From a checkpoint of a small transformer trained on Wikipedia: a variant of Adam for these matrices.
Each number is 500 + 50 x the weight over its row's rms, rounded and kept within 0 to 999. Layers, rows and columns count from 0. Numbers have three digits each. The size before them is the row's rms in percent of the matrix's.

# layer 5 MLP down (transposed), 128x96, rms 0.104, rows 2-50, columns 0-95
104:429439591528549479600459526400514492474552445538553574450554539474554533503523532520473516514549405489486431491516487559486539536486398533393551573501551436503526508533555606397398456544542561537542471466430489500445486441538472486446434567472465506533510445544448423474569481507441495532
108:463569548590464561574504537479556596499463474449470488501530481437539503430513551416628559537488517455557493552507510472521524399515450500547442484449402552511475530585471515493404546455545521518496515487519461598532506466614453572616544512489555570494448562527511487474600492558509480487
101:448462474574503488533449460474409472458542560466453506537536501511509511470415432397504444601532500450463515458632462492473567475404459479534481453399485456494587525491471516574535577505501487457508479630426545467516444371509437499499532522463513410458536532552489487496495519588530527444
093:540427468432484558512434464492442564571602523484581530552496422484508485539622507495464453481540440519534544604528486457508497515587519458497507566415481467553586552501518435575542518414470507471524471482467535488595485550484543529537558618496599498483480577441526556460519502513595498430
104:572479509470484574466526507530408508498420475514486525498401504452578449521522507562485525554486501522542496471521526434581591500515500412582524512557460491547541390507455472586535445508451613520529462497468521574539508549601609507595597489496464553530520430485579544444559573462475533529
102:489491591553485517585528466520541541465516471519578467418558484496531545459526540439519536503509410501477466514468505493519522461506660422542464484440513493441443499479465435587519449541509617410486523497575482507442532506616406450577528559543583489536490492482416531482540596534505442442
095:470498509583417490415463519630507535460578413477541435537564456550500457475532451531504503496463500443462470355591494475540611403484437451643518501520488565414531475482509493474544469544487481495528468412507508491543457477517483483488511517544520485521544400556522503461536451411501520567
091:480512499495465566554450499509484535558427478431523451469561553515550548417493514629471575521460503499519512528503525482517510600522466492468517566449488509470591403449523400548543511503498500582522446532510385535472378573509486531516511476547493530503425510411516472566582373481507398461
100:607496539519442447460542487537565490463426522545511535582450550523488497505512504478440375471430561560534484542503509508547513489430477581547537562565482395535522552403469571533547491551453578539459406408553495426430532459507483520465447556543516536612475458534574557531481529499505475430
099:516465485592435454603455473436597517548474571434528530521435511454492538578557512450512517549608487488458488476551475461598603568505517499465421459504559465527493436470416540452463566552517461465421471579480504494490506509496427462622515484482410421446477438496517486542519563470468482421
098:432568485453465532519522530470528472499469564496561447535500532458397452465466574515533474559475412426466541575460571457518446467516461566474439517515444489548532421539489477567543540496435438451473453425516430520447494434494465550428506453536686501462423445414524463419518504510496428478
098:477537443483528597531492465506496485465427407421438450506543551524553536472611537538521457498506562544531475467405479472506504379486471493404549504521517444413441447444493503490432486515430464498559479447523493571411502497448523412486542483585459485452529434530529531507398508635476577486
106:505515521508446518516431515439420472503523461535449474477507598431478532531567555401482458433433488517579394616457492547500469518504539456565539489469498514531424516601508484560633491473517549501531525538453448548445437441516565527525515439502383487459621500458504514444440429525479498448
091:631485541559592473527532538507521548435512511438406524456527553480448482450457619497458520511499398530455617477459510419479551447572460516496496456452472472495419520610487481456488536427445398523494438529507520462478463483489497511539551439544481509558563564468485477544534470584422499589
113:507427446432507453504478461660423482498515439521398524464511497606497486444550504460500443488415522489587590535549444480530467555455457539513495466490511558521464547454547480513503512428482417490544528424610412441538503510392512539506424487557557552583495485479591504485510534552501476455
102:583409575505443497485529466469476581485545529482460528404485524521471510478603456596551507493547494552433571527633511570459495566564406557436574544395495506517533436500537494531586492526385497480448491497493441466465530460454478463487473471499551491476360538547475425486483482486495489505
104:617458512580466494515453500393517431518546461500488522481534542584536441544565610525469525463507531551498553553463453596475485525459551409582474511526428546592573470462497485532531399591528540488492525566482588531520476502449430552514424489558526492499582465583478518486559503565553441491
093:553549489631549518426465561439487471570439516541432570542537550505554530496446526539511444494507555484593454440543547540490534541480423465480488401592491535503508454493495511465482524382505495552579597506498431505633409458563557493489555437531543523475479480488492561535492436482555579504
105:459488375584478555503465534496507539501457465476507460492502599509411506584482528425501511512515510533554515596550409530586561522522462552498481544544560483489570461491573483548396463577490517451555503480498633555509493420475500424523531488571416480487482436463583499475532552537483619464
095:409485492508445446471560482556484582476429576555586496384509513498433511445470532537500575560503492530534514463506462469516500576543566466395542487520436444568531461536534492425393500571510501519565536542386498514592519527393527569463458519526469528547603511500457482496528492498401488441
097:516588576476498602484524548534512557538559545544481539510462479472495523493646441562479552505429430451509527532513530481483580457450556445447505516458635520479473497462453534488498497430483429450528429509464493509526396503452424513525538538509440543544566499583447492505369422485410544523
099:602512500446486471550558565606415533510436510497538419496514460515505485475516511553454614480592486548519441460500470547402456521472573484504511502514498475542479496462544562506552480396523405401562461428491407484475470469441495582519559464539472549611558576483460528592495458546479519533
087:519461482464503513468511494577547493390501504465534500452432478445532444515517527505504492504501536452543509468468503452486718512506439508486500524501522532430478479511481531524451512434516496521485533544485542477513590536543461456531466473403457581553478496434726486493548392462467486492
098:444562510479494446471551542501497547571521447498548474420546437534471486516465524529517573458522566510506415472492465505465533469506448489478450491600511673536551501510451447416478442496571446592536462487532589474448438553469510463599504612500560449563558482577525527447560529538540452431
107:445434444434495526566436508540487495482482505547462437455437417430524553543566496497470491508469476593503457476467414595416490496514513400500477430435488573443475458525455503483478506457520590528536489521516379425460489429469538581487513400440571494610538484463482451585531509417481443487
101:516533500560541557491502502465464532475476584480476417418568430543429483404604499529480466544512601433421439572594452468598467533563414487458532581565590536519530506535482428443454479495469547484518528519483332534529530470474535426459541521470511486466491490472545550519461488502526509463
100:445444536546409577470569516482523483495427469454457506531609508520516533561556424525468523492558539524493517546486455439437499530558435470408519502552518573522512481485505465436519513600412500536523571502526586489488543448507605505460476492539530487505598520436657473476564467377517490437
097:477541446553392532480517503544432461495533535533438478496468423532498548592478497543609534521500525511542476489521471579415524495520511526568491487576478364588454481478445504471497493471614516561514537571458529551513456449386551433415474520387514519497477625499458516458510515478489491583
088:448581527482474509538456419490463411481474446453499440488511440527452480572494517478539371438455540524451539535443576454476525455497467485493479463521492537474551491513520520438444507557654526472436451510513684608431503449533556531584415565460464517488468510473497496538504437499540489501
099:483520554574585452514519610561524426472549521497541438514534539418461498528483477525473527496530532424511374543446653479492444459576557494511465519477546498451498495509450475553569504467508508496458495486492568497521621459439491473484619495525504498406546513471499615441498432473583467569
107:450509499489467546472531537523564468460473549532515486474466500434449615520548588421539525512468494540539563453540478526466367520536522458551456402538506534553558491463518529462486507465591387583599478517525479433574497471500424507411608416582470506548447569481530494474513495532548511589
100:439527617551470628438500515486498526496451515502488492414545453506494520502563533573499501526524411407582524462454528448535525402484592538518505605442522491488450497459487431428479535556474477532386576589526540552466606479442535538503550550482518475474514501534563566447489438569546500519
100:559510477561523498447417565453481531586578448388520586522513537545543439475459470528376505487471511512486545577459477485500502603539438381495482545412442452468459488532516497521575505520532472502427524524512526466420518503465379554549445569426471473476517465533509592492519435500452431438
092:451461473470449463547607482540554469540566501577481510586533460475523458437475410503487403533547511398515498522410466527538580523582474492381551538448527515492446478496596484489525561551446499466438477518545515504453573521585543521456483602409448523545545507511585546504455567465480561442
104:541538563431404453425602510518422529494488495555502536387400516503558531516486491574473414479530557564588512462515442373454550521503464473462444482546538524538500414513494510469414428488505610452467530449496459457562485525572536435487465528466517534511428514612481521499563493499489503567
103:420523508511539541447514587462534541497520496460463454356515460508434523532448472446448479494474517483380470460504585526440557506537483450488458518556391554449519504539544563431450490433475510533406535511466537507454543502516441407464489532347606521490503405521473486484479448496518447580
100:561586457506493554487531475540504469470442485547449648506470487517395478505455539489531502460539456592422518570528484539589540494442535494415516484571488472427636497509442425510489548528564535481484489587523551513483533553492472395520454505496398510610499470540575497522520562449433507470
103:544373457522407411506536532480543417447525396536481535475502596527456418526436507436517497428475528502540488511615558455494574559551567516508378572538441401549549500534529439562501467533526432512481514498509544479483463524498512454482459559515571396502489489469593483444523476518521471526
098:492402463513507432528501504500565529447673521498497551583544443459494548414611449481530499565526488450490451560516430507511581490505514473437528482474547487405500530431487462587487474543481554494448473477474411526538548502560469512510480525385484455490486440511570465406531579547532553588
096:564492533531547416473455462469467502509537501456474468452527532523577492489530507568473502468522562552510460463560481540436537518606547515501496503462413411558497514530581473405497489436528498504633489492510538469573439587480542543444432387425491520470398453421505463482431546486514390593
105:614504568507552489561462503516533447416464505456427462507551523488551529488580582380472497471477513514469563512486508446514431476429542557589514466562461534496581496480456485442480478440596575421543574471396580510582477458466526539549534445522569469473466519507384565542511459520498482558
089:515497540471404437467544553539454462512568450591488436499532480540512488491454525446621450430482609533458525528572544517542516524512580488485425503529487405649500500553516503519514493598508555493535522509491489525508555542429540512532406463588463390471490503426374486488559528513517477508
094:548571491561523493501456526471582507495549495489553500390546515410523453583500461539482487450509465480471559410501559496512604460443474522537470581434515530479573457380572439440521457547438481480547577466472482491455507389563441451467593535574497531493490553458619489560445516474479555493
099:509646528508500590563462445493496465437391544595586576462504536448459492488502487568544548443478429498549592539460541482514545490491499513557464490532470432440504468410523509582465432557500491536528396454519519471563477461470481472500491582466528516587442484442578445462389503478534454533
103:534443510451526492574464501526497530505580499458465539493544556430636498548534410536473404444469523494479576529582480533437504481450496388495520475518576465568448442463514515530479507536462460527520528551489618555459446425492556438526488532523481499408574576501575482500476617600478512446
115:483503492569470435550497466528488511489530472427399446524455481514496553582458500488591439464491555460498530586575569450455512494571521587472542484644450563489509453423526467515435484622469471464502500512488515510635517449470478453509566438535491420484423540422419460542467533531555506460
109:555424514499542504481523460452504561482562600500478468506440542474535541518562550486551454646427432536499498532487598608494528595592545493441413504464512543483507485478500470489521476512482508567479508494437457562489480468527509453486486476451436435370459530467350485479440429496532524583
106:555524511538525465512591459521467466488663562447455525620511490465566452417510500501545444436442576438500418470506638455442485528443487554575503441542492488512490544473521516468475523577549514485498594388418496440558441507519452455517552585469506471540528555516518500497469450450518512502
094:566412532411484564556484514505493449582454465492428520459506519489548510600568446504566554543524368444461504492386449532535430448439536473524469415491454503449474581477462460444508489530593470492472476515533478556530609525501462414604420532459498449582490495485526546464499479533459459543
# layer 5 MLP gate, 128x96, rms 0.144, rows 3-50, columns 0-95
107:521610535505533413440492526533514500492464426455580474480567507541488496585590528498406455504478528554535503483626581485424550500416594480514550523494469519523411609522578483484529512586491412510499522507486559509549458468380534474486433410515536489434543519486524512580501462441519516468
108:544576398498600490509474461485495542594506482498525580462512531500569386513515485540449498493537506473404485544539538473526529577526569468529560571575502532562420414583442504573378512488513516410441521523426416474517471459528474518643483560523468507551520533468469489465455511488452513461
101:525538450473465545523540523470401610524578441534468487471526557497487492549623384573451490538447492587538511544577445436542467515508546552470416577522565463513497517514553423518493464532513520477562507517434437500551513576478414505569498585538571566578524403463506467452486526438449520508
101:526540567503430578522449482500513478543534542555508513545485488476514569512502520399525528524482458433500469470474570493589480504561569534468461460619562553469459400558492604473451557517512603486534445469487529573524543497454536440544534581498616464489505469521400432535452628427513485472
102:479481510550527425464538479558470452541470523623460504451562499463502452473500514542448484539526501436507586495522531412624538581486508500447583483471577481444493494527525483449505402449492512472525460465513550519449504531592421435447471337628442490533477567559529511495568507525521455556
106:468453513497509454559543475581468454494427428446475571575542530492472471537398503554505520408587493574523438422560483504476484470450445525486624497497468454492505590546522432451436552537451461524490476531453441521533520559477536468478497591574518410588471426415491419488546440421465517547
103:542442555456524429507491593556594481505490443568507475475456413459549511554541463504531495528522520542503485427529488493497543503442597558447473579513577509650455569579544511480477488496497640569463582483505509489488437418529423438552443505533499472481508477519499527503374585550494508479
105:481540501497604471496608518445503520614481490493501529540531479516436466530535481510490500455461457552484444456543554543547458505532446542537502545605435397589519451586479438473471513527606572491448424537486559484517468531440497538497525524440492451547578499448487497440397508399583506619
102:489475534430558461537507486525533603551400468398503514504470531482590427518499490542524511441481511556490537436497573509530465487569499506496449435519506438510528490556456465437440531517531385543600528462445496530467463438618558550484564491572479510451473524367470560506479355507448505524
087:511471566510567540526537550497437492493434546472403618547496416523509587487607544468540476448588523458483383521553573520527404474497568524583465535508464540467505441586588495555486510474484468422439475584529542534552439477442582469524455530537529490503518556480523461546494435492420461511
088:499481602501551497448484444517537483494519470437523483459476510471505591440548534492498500527573617459568398407568539431471489422522455392445470472560478501549474440476458475477432565519483515419620518505503540565550370540498447404471567512483503569502431485560468527549474469545511502489
103:515470491411487410484476458513461502539434464555470542534506582527494510489582574454487506514549499466546490536508563549511492704469515516489488488537371544516483520487438611521525544501541529521489521615486418499424442495539545489489566515466541519464527463464430432486601486508549398454
107:575414534558540406545527580477574496503543494576431536554519480439399509539550512491453437506504531605501521589424469448518519539432509561407572517396530475498444569452504488530443519460518508539622459504496488535442510494497435535497474527563490431537523526359497435476505519515434522505
117:505605566362468448440552447439528588530397484508548517532502605483510498522471509495383556473471474510521477469519565479525510484495429439453493525483509389508426480516490528436561558553561473479539480601519505519557548469557482471456555507458548542534527417468434466396502453407532465531
101:429553524412540544465496511511490551539499501589584428490501519635530517463501533572515510502511566479516508359459546540471494484492440496505501570503437553502528501521438513480440403569592429556478495454551491532456463426488454433466548540549492499635560446521442455572474526468407549533
097:517462519507455483476632530540519450466445514542450555570426499546479477521496515505480616483554513553449605513523517484490466431467415509445469502426509543438480479473534432465545431561454505580613587542405485417497406510525510393455553532463523464496461454533497571565548519590492491480
092:477441531491607489572485511534434399512372533542468591567505434513524467413466449522469496515509448499509489464573532401459444492523467413469556538444442579470486506505507558482429510523523492591537520442569511468468448436508523433517476445555483502444433568494513568532460518506502547656
110:441457514466446522509578531590491542469545511422490484599490521542384494406497535508444502577515481539394463435513385556586510537501481517444462486532458384561408549557547472422478488490477518488573494559507558544411491566538457549523525561529571506488533539476487511488483532410462494576
095:534542515532564387467544465504485600476524523549551505499474524513389390482562562544468498477462474496540505440577520473453437546474537455518406536559486447534602479477471587397534501516521570591538541442487516521508476538508583423434492596465454475523488430515458465541500516493451542376
093:564496520532421416429502481579556456529448491530477519495534445530533436479407426543495436524496494497401460631525535419501537502534508407470432444561469503482486500544541529475541533535555350485483582532569526531472548456468457501473512453502473480482554612452517482493381432496463437536
104:533440544576462503504489413542497494451441531642543514486489486488510550478492516453501525527542589489441443454470421414545431517597590462430447507517406564495561455536442447479483489512535533461503531556476452618486487470513542447399433496534540470390504500574437575551458502455512529539
091:516527452512507530494509373565538463410496449499448537488353443489438481480571552515557572635542490498442510450528484450524589592538468508442549491484516473490438561513502560581499493433495436558447552538465497467444564466487477427491431496449495534491469465551546537562459522414431419506
104:484454609517441470552595549473549460541504456466527488519486480571470530512574474499613590421490452510581516472565591505466481476456519557456507453480537517546557424508523444404443524549586547483557543537455533556491390528470486559552589485484533423450571516523481482464579453434568524456
112:457535474511392528561516584571453522551490458544519465472481428472500536446435552484404510481533484465393578476482497416507569543513563505407420531477471539564506462510550502443468489527579517429497568461521516582492551493615442515465550435553506395504560525422399508435487473491501557455
102:501536551396538493538439569570453486478447509489536406617527451579407451505446591658471543454534531533491489552557469459557570463478522545547490469500521508477493523493423653496435554491514504555464498549508529497506478520503477580477508487551493494537466434529539515452477463435437511602
103:534517488469451592520517436453430529581493545549539548575379374524524475539503480478550527474570519525561563545626575544484538458547598523491447506468571428495445552552445502479459533503561420469488490521471390533543493584496435482520496514553527521497527447530408584451462467515474458501
102:469478488619513534555632535488441552498464599413463593563514472434473504411535514538528543533554582550428438582441505476565463489541518580567447448560466458566530522508478488561450559469479459500455483551474558490487426455449529501471425467568505479466486515439450507464436549581524509564
095:475490526484437466541554448540511475516415455486507478586425549527532504486420464520450497501509325509530588562456550483555624469499501526461556420435460526506569531542459474460554445530507456440507480546630579549495535494593468555497466594541528460539593463485457514516488463474518474457
111:499513545471506447499565528567533519543469512427546511486502625522478527534522536574485573480542456515551478549523585456509470526539438555495560550447463428456578406483498464446475472553586504487548559530419564578490394459513462518471548518516527528561662484456395536469542507414455481453
109:489513524520545413540542559562509389533487509505528503586483523549508470495475502626497578366531644528538502491518475443499532600484569562491470499528587512520485463484548557480461565481493476491642505500478498486589412571444419518498510439528496482546461579472470508476537536414513519502
100:455499470464441517440506523393451534545500447569532650481494432515490505558497463502497576519488480614513491468396493558519509466504550542466536494434527477465425510459492495481477553509391526442505524587411535562527574620506581473498440492577497370456522554535489564481502525557505493463
095:471491558541495469525485507471583406474501531553455490580460471501503565549505535526603511476512458506532544522541595556506444443521564610445544519545554419520522445511529469445517588519451523418673432503469506624543439544564502476487510424515475516498485475523463529475580481592517519437
092:569518615458551529508517503505580556503552553443454461541553529548551569610561498608491500525467477504447501542521470551434500489367510508554445523498423433565481523506465496518464592539499570547506373486506551533435597487473511452463561487539409477530513602547486491463580520497488459502
098:548533541515536448486535475516525528528439500503521583463464474566518449532535525448412564527522422423499555416543424569558499396482486518508423412503542458525548495535546584459508563496471572572471541469559411448495538534484594504511488546551504577372456484374480485487466517461529586549
109:491553442455570455387540509551483509546481491498500569508508506531488348525500449512431486471532498541493430493456528481473471536481443539461660414462525520493574450422549526511490531547575486531439579539374498499400564486573546587487488484539510514458480523496520449404480437519508568517
091:569510609491490536501443472501413492515422478464445462459509431546557487449592471539502547532464514553540545469605479409487466463578506554518547541523455540578456486620575517521477492513534576480632493520442443540529448559495510550418536472448610460502566518441457517527499490415466500448
107:565440510504515445484668460526504455528551451554468526497469571550504409543477553475544529492468553511526484488530438391505466564500533533579456541495506471523504480579555430421468483495475495529508547575503428572592525547442573449500463468621547427495541495415553435526539456551442565502
115:538491532530484494509603551598527497470566522517489504505486356452453472513539431505503391495548534618489435404528421491548539509488495530401468440486513538506436531468533470467464587502468504554519510529509520523545463491503506527492445552626523425472554573418516537468438494477371562446
107:510616521433560436470456460480458487383455488580516490491557513595415471488488500579427467503575596479531527488492514477541424571489435451566490485510439551473456575436492485461474503496437487434535564471512494636429478570481512511467486443572431467548507541485483485474553501458436412579
101:506443581482469486596569550518571519512523533604553544463480470519492525613576532545437480569523500586431586376516455439496477442444448416423483535490457456524534525553572458455476484523458457526524522406540557436587569529523458455473463510506467467499510495493444595478567486477539482433
088:435596564542557444509477519475528552544535496471494493508492455522459607423398429485410404407548453477526452527507513577506458531397502504518508520543559480499643499436420518502511518448587528471494528512541490573481469481508530488581462541439445547507457540469531416414483515578474418506
102:472540562501453533399558488524413415506512559454378530488465523433494578443434490505522487619482615493512514479563569439551463526568518441415587420508512447513492489494431496514519520514415506559450446572470553512564434534520447458486488550576452411496544469533436507567507515532541504487
093:472504533501580514529574571466497537525452512473536538463505429512482573519508547496535465537497408499506368475544583474526465503376411526536469445465466506520440473569589624472436479542504518444545467529518614475441552476513497474478499581432470467539447433496479446462426604592521461516
096:561545488538451528469554511551512542499535403554474474367453401585495519549425479501399511559442493519537540487529483477510477523410440534535492486489497458538578514551480589453528551524551473519516487583491532518533555457565451394450405522533590514482418421552562533535459422436464459526
110:532449540521401510462501422440527572512489474502520546533552375528418508506474565560503540449417467610520559440582526483512497485449514499469582542463545452507504582518506503421538575533527473476464447603451500526529555473537412431524493484466567430438528421537404530430505420537468534541
098:555578441435519490456525523614458452619429471450530568493501501607432463425447499427493479571557593555525508512531579517506541503466508480549515556495581536452487413502484500554478462508484569454539514472591450534470420516490422423457478484537485540539626563512436539476428529490477492463
107:578525487534490429536589517464505546521540446507505612464442484551483482549465631554455505571530492422567556403523454519493518473433553500501475543512474471522417542500473479458596427545485510548488461545491502573624552571457523524529380574573472444437479565452458475457509430493477529510
095:590520529529450442534495462430532589441471553446533473597454541604542497483484462535588552449491442534561515476553555480559474501537446517571614542418458458498450510582480522470578555501423478426517503517536496497433538415446509474447586558509593578480517494484512435553493425450473470549
# layer 5 MLP up, 128x96, rms 0.14, rows 3-50, columns 0-95
109:441538521538493512501481582464572545501630478581449490475486489507465559536509552382504489547464464522603465390519510509549475511495523492496496527410542566454471579524512498469515562434490435498442555556571481533650486554487455479478529571511504543578522514560481498538639501517545542420
102:514539430511551610587399518522486487529457435550398569408481502523441483493469589551489533571413481495512530507481424498496587503575424446473391551557552552528415551550501645501486414507467496515557442538493481468514483577450525471517544562524465501483518492456491489486504470465477578524
094:554466494463513530523503550410509566528540486492492530477567530520458458511478349417386583526547553550543516545534538361466516465552549522557497550552499487509590464512480481510404526462486546528466419503558544452554487541547474519520475485546549456631556442542523571471475532487398523450
098:494596567570454404425552492467514499434506465505531427569515500439525492424534545460535451390469470468501434512459455538414502543498468512563513481509463526511528544570448609495572527581496546569461557452531472545435578504503455435422467500467575556401454499534418429565489453445519536468
101:435434455544503528502403560506487518564499566513565537545448526534538409444490413562506529526528514424499562560509479456524504573444507495418571499609377481477507523531585480488503568500488465449525504499605403442404573467507462548534536550475521471568475516463527439555494463427410451477
094:489515512437493475441477537553429505532552436481555540486576413450595570589533503484472435456415507508494447494491405423506503511556545321478431433562448542500505454547577495596499524545533475466484532542484553546566487547535541536538429495419488498451440585465460496482455563506544494483
095:468592473486524553534554521432470581528471409523555500513428530628431543492564450548397465483424461462496535505489517404497442558487516563464520498485504600557428489531414587572494563451566482558455467456562600560442526488506502535578453485476465497463490557523577489448501572529495511517
103:511449533449441449466548478394479475515492530524435470518571498544408499491480505548415512577499573430484522580420503447524501499569486428478515490440578570460484552468552544475496536492485430349470556495551496539579521645475441477547478408470538487588478461460501545443591512496489507507
099:535534501423481566562430508358563555525524551496435508528555599457518445473489436536425565439476512404485470379494511477578462456472488586556482552538501472482541409506484568505469566487510496461504444584468526568452487546490458554571551486472512498606499507435428524434520526460538431505
100:482524488518475542456494555447550540536513460519542506523455477595471498452451439508508528532521482601476428581468454654566588499466489464428519386487561525489509437605451467526547580503500452445578449487524530505564453468467520525399506519595438468439488534492437452437409476435535479490
094:580624464473416512494495522555470530420424504504492576518522519474544404513436385479587516520547462502527504396461418523571515499482550533525491512517485511505513476580501509420504512454471559432530448563526453555498465483523597517574521456562529473478531615555485470493419406533407492564
105:434607499546518441502461508490430476443569404463468548515528527512497508448481512465466432565493402418497498516505492495457452500570429572516478520527369510484523534596494491434468461488421542557475437459543523520575523569548505505426439497479502416457400554547542468512476465559618444418
094:516478531500488481486371497540492531460489464577463534518479480495548462596500454563506486511493494503524522509451541445444466494452487498574565502576510531526434497522466539586511573485553502533462594536615456358377566454520451552611541458452473492502442591511532457456590514445570561496
106:384515506465516521537585500537430502584490405544511415449556453439421527590446602505539449491481515507487400440470511531621540530446558518474501522485560529568453545487482469548396488447491440540453501481574579475439527440468500444444451518489463486449458454432492509496471560584498562533
102:494478553567521613489507491496492442523525614515493575576527419467470567557396600498498494468441523480525435525557575459518543497541527590485615590447543482484513550527563471500448529535499490489445489450448472529483568513398478461517459497435399549445408481493506518571501515525540511604
096:597510528538489505580499590489550464564472580420546442523497523476551435521592584503572616498532479469504578552483490522527462496492464535449429523448444455523516511444530473509540525498590484488440586567564589521523551530532452566617518527412526455529545548479593507427484488563495435531
087:534525557453546527581484540466440557473513505402545532442459421568635475487551520418489478438439506485503536508480444500525418521487443490476430476449514534477406518412527397472517494562423512534517362499519527512557473532477464492499493511545447461440474494447551486482440441606430453402
102:540520599549494505480476498509509410515504562498456522521479529442535450434508530586578507472601489492503478464430455461457541432515463559487475454473413556432502578586471426536544479493448494523582486550413403417418524532445508551437497542453459524482506450405385463517509549492451405563
102:494424471440492554460536514490527453433510534456415501491481565537516473515473478481452464454454550505507538573417562462451492561535480521422505552507456451455454554497556432474548462405460531493547443584500479570479533531455475507477553475530585443549594421382413498443565450537401498370
097:535458533478498483445449507538552442424509517525447500439513462504398474452523519536479561406467539559545475532542423487464502528608539466498501577470503523443490561538430489563532536434490468503490531608555387420507476533465425551562594563358496485554528510436533600545561544476469485503
100:574535433567637563456466533576505517522482448465507470558410529421532495515465575530525519443425543510513444469526538488419534363480543506495498544578539425500501489496538505583526520488496465494514489439374490418493489496496425547394553532535495501529475393481560568494490537560452461444
085:599520472426482497520541395427544451426518535582487471473443514391417507474556565509518468615557481578439541460555507547470555545482485527515501547517562511513380544475576461517487615504563423510484555534451504431541525460504562538490495449422514386540483444530530534501558466499492516471
097:421464586550492513526487534493570488485492432493439508519509552440590511447540421532547595456472547501422420514497453464467489582563476474583448512518462438478532560515476459421425464403420526573514524564365409469517518567502494478513498485472505404543464532553526506565501605538485441487
108:472493515564532549550487579557457524506430525549533435508427413560576456489475505533439467493502475467415521529486424484574537581501489508454564438552538611502512639527514520565586543418524559422515477516576470389453545532526553471539532462523497455524522518566484572471519540508501383531
101:487417533474508559611541505521492434561482516555508532521522500542549545456557543402527575504548470482544536452509445452495543468533565527447534522368544490473547522562488504491498477493491564482530511456417472539571482509540409454590380434442517503416466413466528599494462538515611451568
096:394577554446559487507528488555473514544546485542521482425495419497536422581401536533557443499477452495510459440485519504581493580393467467446502495530465505520444549475453553472487530529520490633489519452546570385578537470493509561503545572559431457428484576535531523473535597501458526441
097:386462483534575494508472490413496447488576566523487503509420526497498595481445421522583576520549448587523403484592554436431496447485513465574498451483480515459581401461513457459483542552512483511453547465476511498512452463462542449484522440475459495526524555552516601450513494616424429570
095:500546549502503443525561546496563441509474527610519466515478470612554420390439531490534582549485451525429568531511477492542553506466380524466530495513486520530510452542520530546512459661464499483503522513565479486581503527469554426464540502451479517588646561459442506585531516476502473472
104:439536553484512624582497531535458397476441519534452503516499473447464467555479502508500432527584501500486458546439629475463473474484505484543567571517547507477600490498461520473546503457545425526367590547447525448560553447511404540506523563479600532478423477514500482537524436454566577535
102:472485528482509432534531568498512489495472434489504465535486562555524451490561540438489496525496490502384432540524487522483519509435467361526447483621468598502508516517594516576442560472519456532540527462550493520462549474547513490437538410493463383475592563487516366528527538444529440608
097:575427467407543586534475458495529465515439499490495565465522519571499511532451467560471570482511508421445525455535542496569486560575632461510491451565467510544472493482389556428500465512483473487425478467442504619502501460615466510609463538470552501488412517421482558456542535575473463554
104:424534526549496448632538451470536498497526532575501492540381533491555545570530475523517534474559447398571437537444541561534528451533563501499576479416580569481416559487466538453560532460398523398501524483562484493474467499459429513527531531535465453532405503532482555609538506548530494468
091:511431483423525609532467527554552441471512464599555489526530477496433443549525474467579389496458511495440495543540502520439581500585440440413496482371529479554412517457437382574468453465435503493490581508492425540484476578480377479475501482486495570519540501443516522497520474527517509513
098:415423471579580429480484564631541446389574531419537432549486450484405479423435512442493436456546513524455481525459488476426391452545472451403518493518478536496435543532400505527551515508523523516459543460512431539511521577440538449458433457481501475482493491497540530511483461597517516495
102:503585551521480545546505481448499519587552414417520547581420540487483477421522538565509584506471447568600488520436480541556473522459636533472512528489532399597493491560534550404492442546492454526529508422467473522434533438477493539473495503504484587487540510590500418527419506506413516513
102:479514538427498536508540435515585521503456536488494544604491478455559450421468555548548595519620450546587441460572507434438540466444530452473479462545483492586538497437528515489441520510511615603503532475540455548521538481485431464496555476463471565437520522499415466506502474430375582515
104:544464583516504443493476541490469419472432439470621516510635493456521528416509523456505538485555476516503374510471527519398445460466392472487405565489432588561503560511479529496547547546511437452528462524548509483491559572464493560503538436475502450495551509425400480462437553491511537435
103:583504555547470442493525523459569531645562428481540457553598474447406504573568495525422499495495510623472453577461427506445470475444467525453441492496553498538528527430465461472484455452575537499496435506451491535428525532587430479423476574490434552493539441500486421538506528504441524448
097:548507558505550526506438466530587500443533501523456495482536511512474536415525485415485531409535597484500594428537519528458514520540526455437527431569548503403508504546595465466479445527494475465679464409487429557532457542483513482500494596525503501527517455406479515451618559534449471483
100:545549524534495520488496538449518461516526459404485500482530535490592427458526565515432575465504431582431545529558477488596476486442474491503478530622441487607468539537479491498484561454525418417581500601471350420529477459415463547579503446497547491432441519511511489512484544463487549482
092:480447439509569512467463460440521445399465575480447546446512552383565522478560516538359495512480485509530462527446485461473586546577519519523547460473472524464468525539475498529575522424446414494482470542522527393486517521634557482590581539515553502513451441537501590533544455491463474432
101:542552525466459542521540473438579536575543480531520420439506474516454439460545451513435485513440532478530495485466480495489552460437560428489506521448492576499536419369522446428531489536503501562593512378499532518464490544527458425533549511426532473478589497459429503370514577440476609443
097:440379468539504473492438611569494454550535451486431568512500462463462491540445524434433462500455503533444465455504475514505443553512602514426471473481457593547495545605561464399449613489491492467492482558488512528548465608405485518424430431501520514413454505503561513442534495555505486513
101:574532508502633400475460475496503488456500535468546453472456520501555524491498519518548507430495526504463476512523464442402588482466566349504510571440512515430414585488443525423503474499553495497550486496485563492469419588485454573484493532469460638553463495443579530451488520575506422530
113:456500555564491451446573503498518507510468404450533377511390490475433469579515600454516514557551542517454529499514427498487515437379491558559420563523453453517527433576512401458430542479450534466539520501490520554471438537551488530436470452470383504483458534409493577530541475470543501526
101:444518463540555524449531548465523524489515504429529629509534470597501468500446453486454443467487463526462427528536480507477523532476426461451501587432503528518420560519542509492514479544410521406410444583523519535517436400427455459455351488474544526516525481407491589599487480538548473537
101:506509448511455465515476523480476469430477446518527490488461497411440553472478526548539466642512475541475549583576541518550603456546473566567498465508488532492591465508464570563477562553469569513411588610506505557498465584527575509435440518440471495539505606477518468513508456485561626479
097:488366425479434457576472479465519577474461522585474587504540478576521467528506536539479494524474464555589433552471453545473459478471611524501495563512463470498498619459497466480549456522451496534498536579445505557534506437573455456507529519578548528471516478481481415430593364498428528552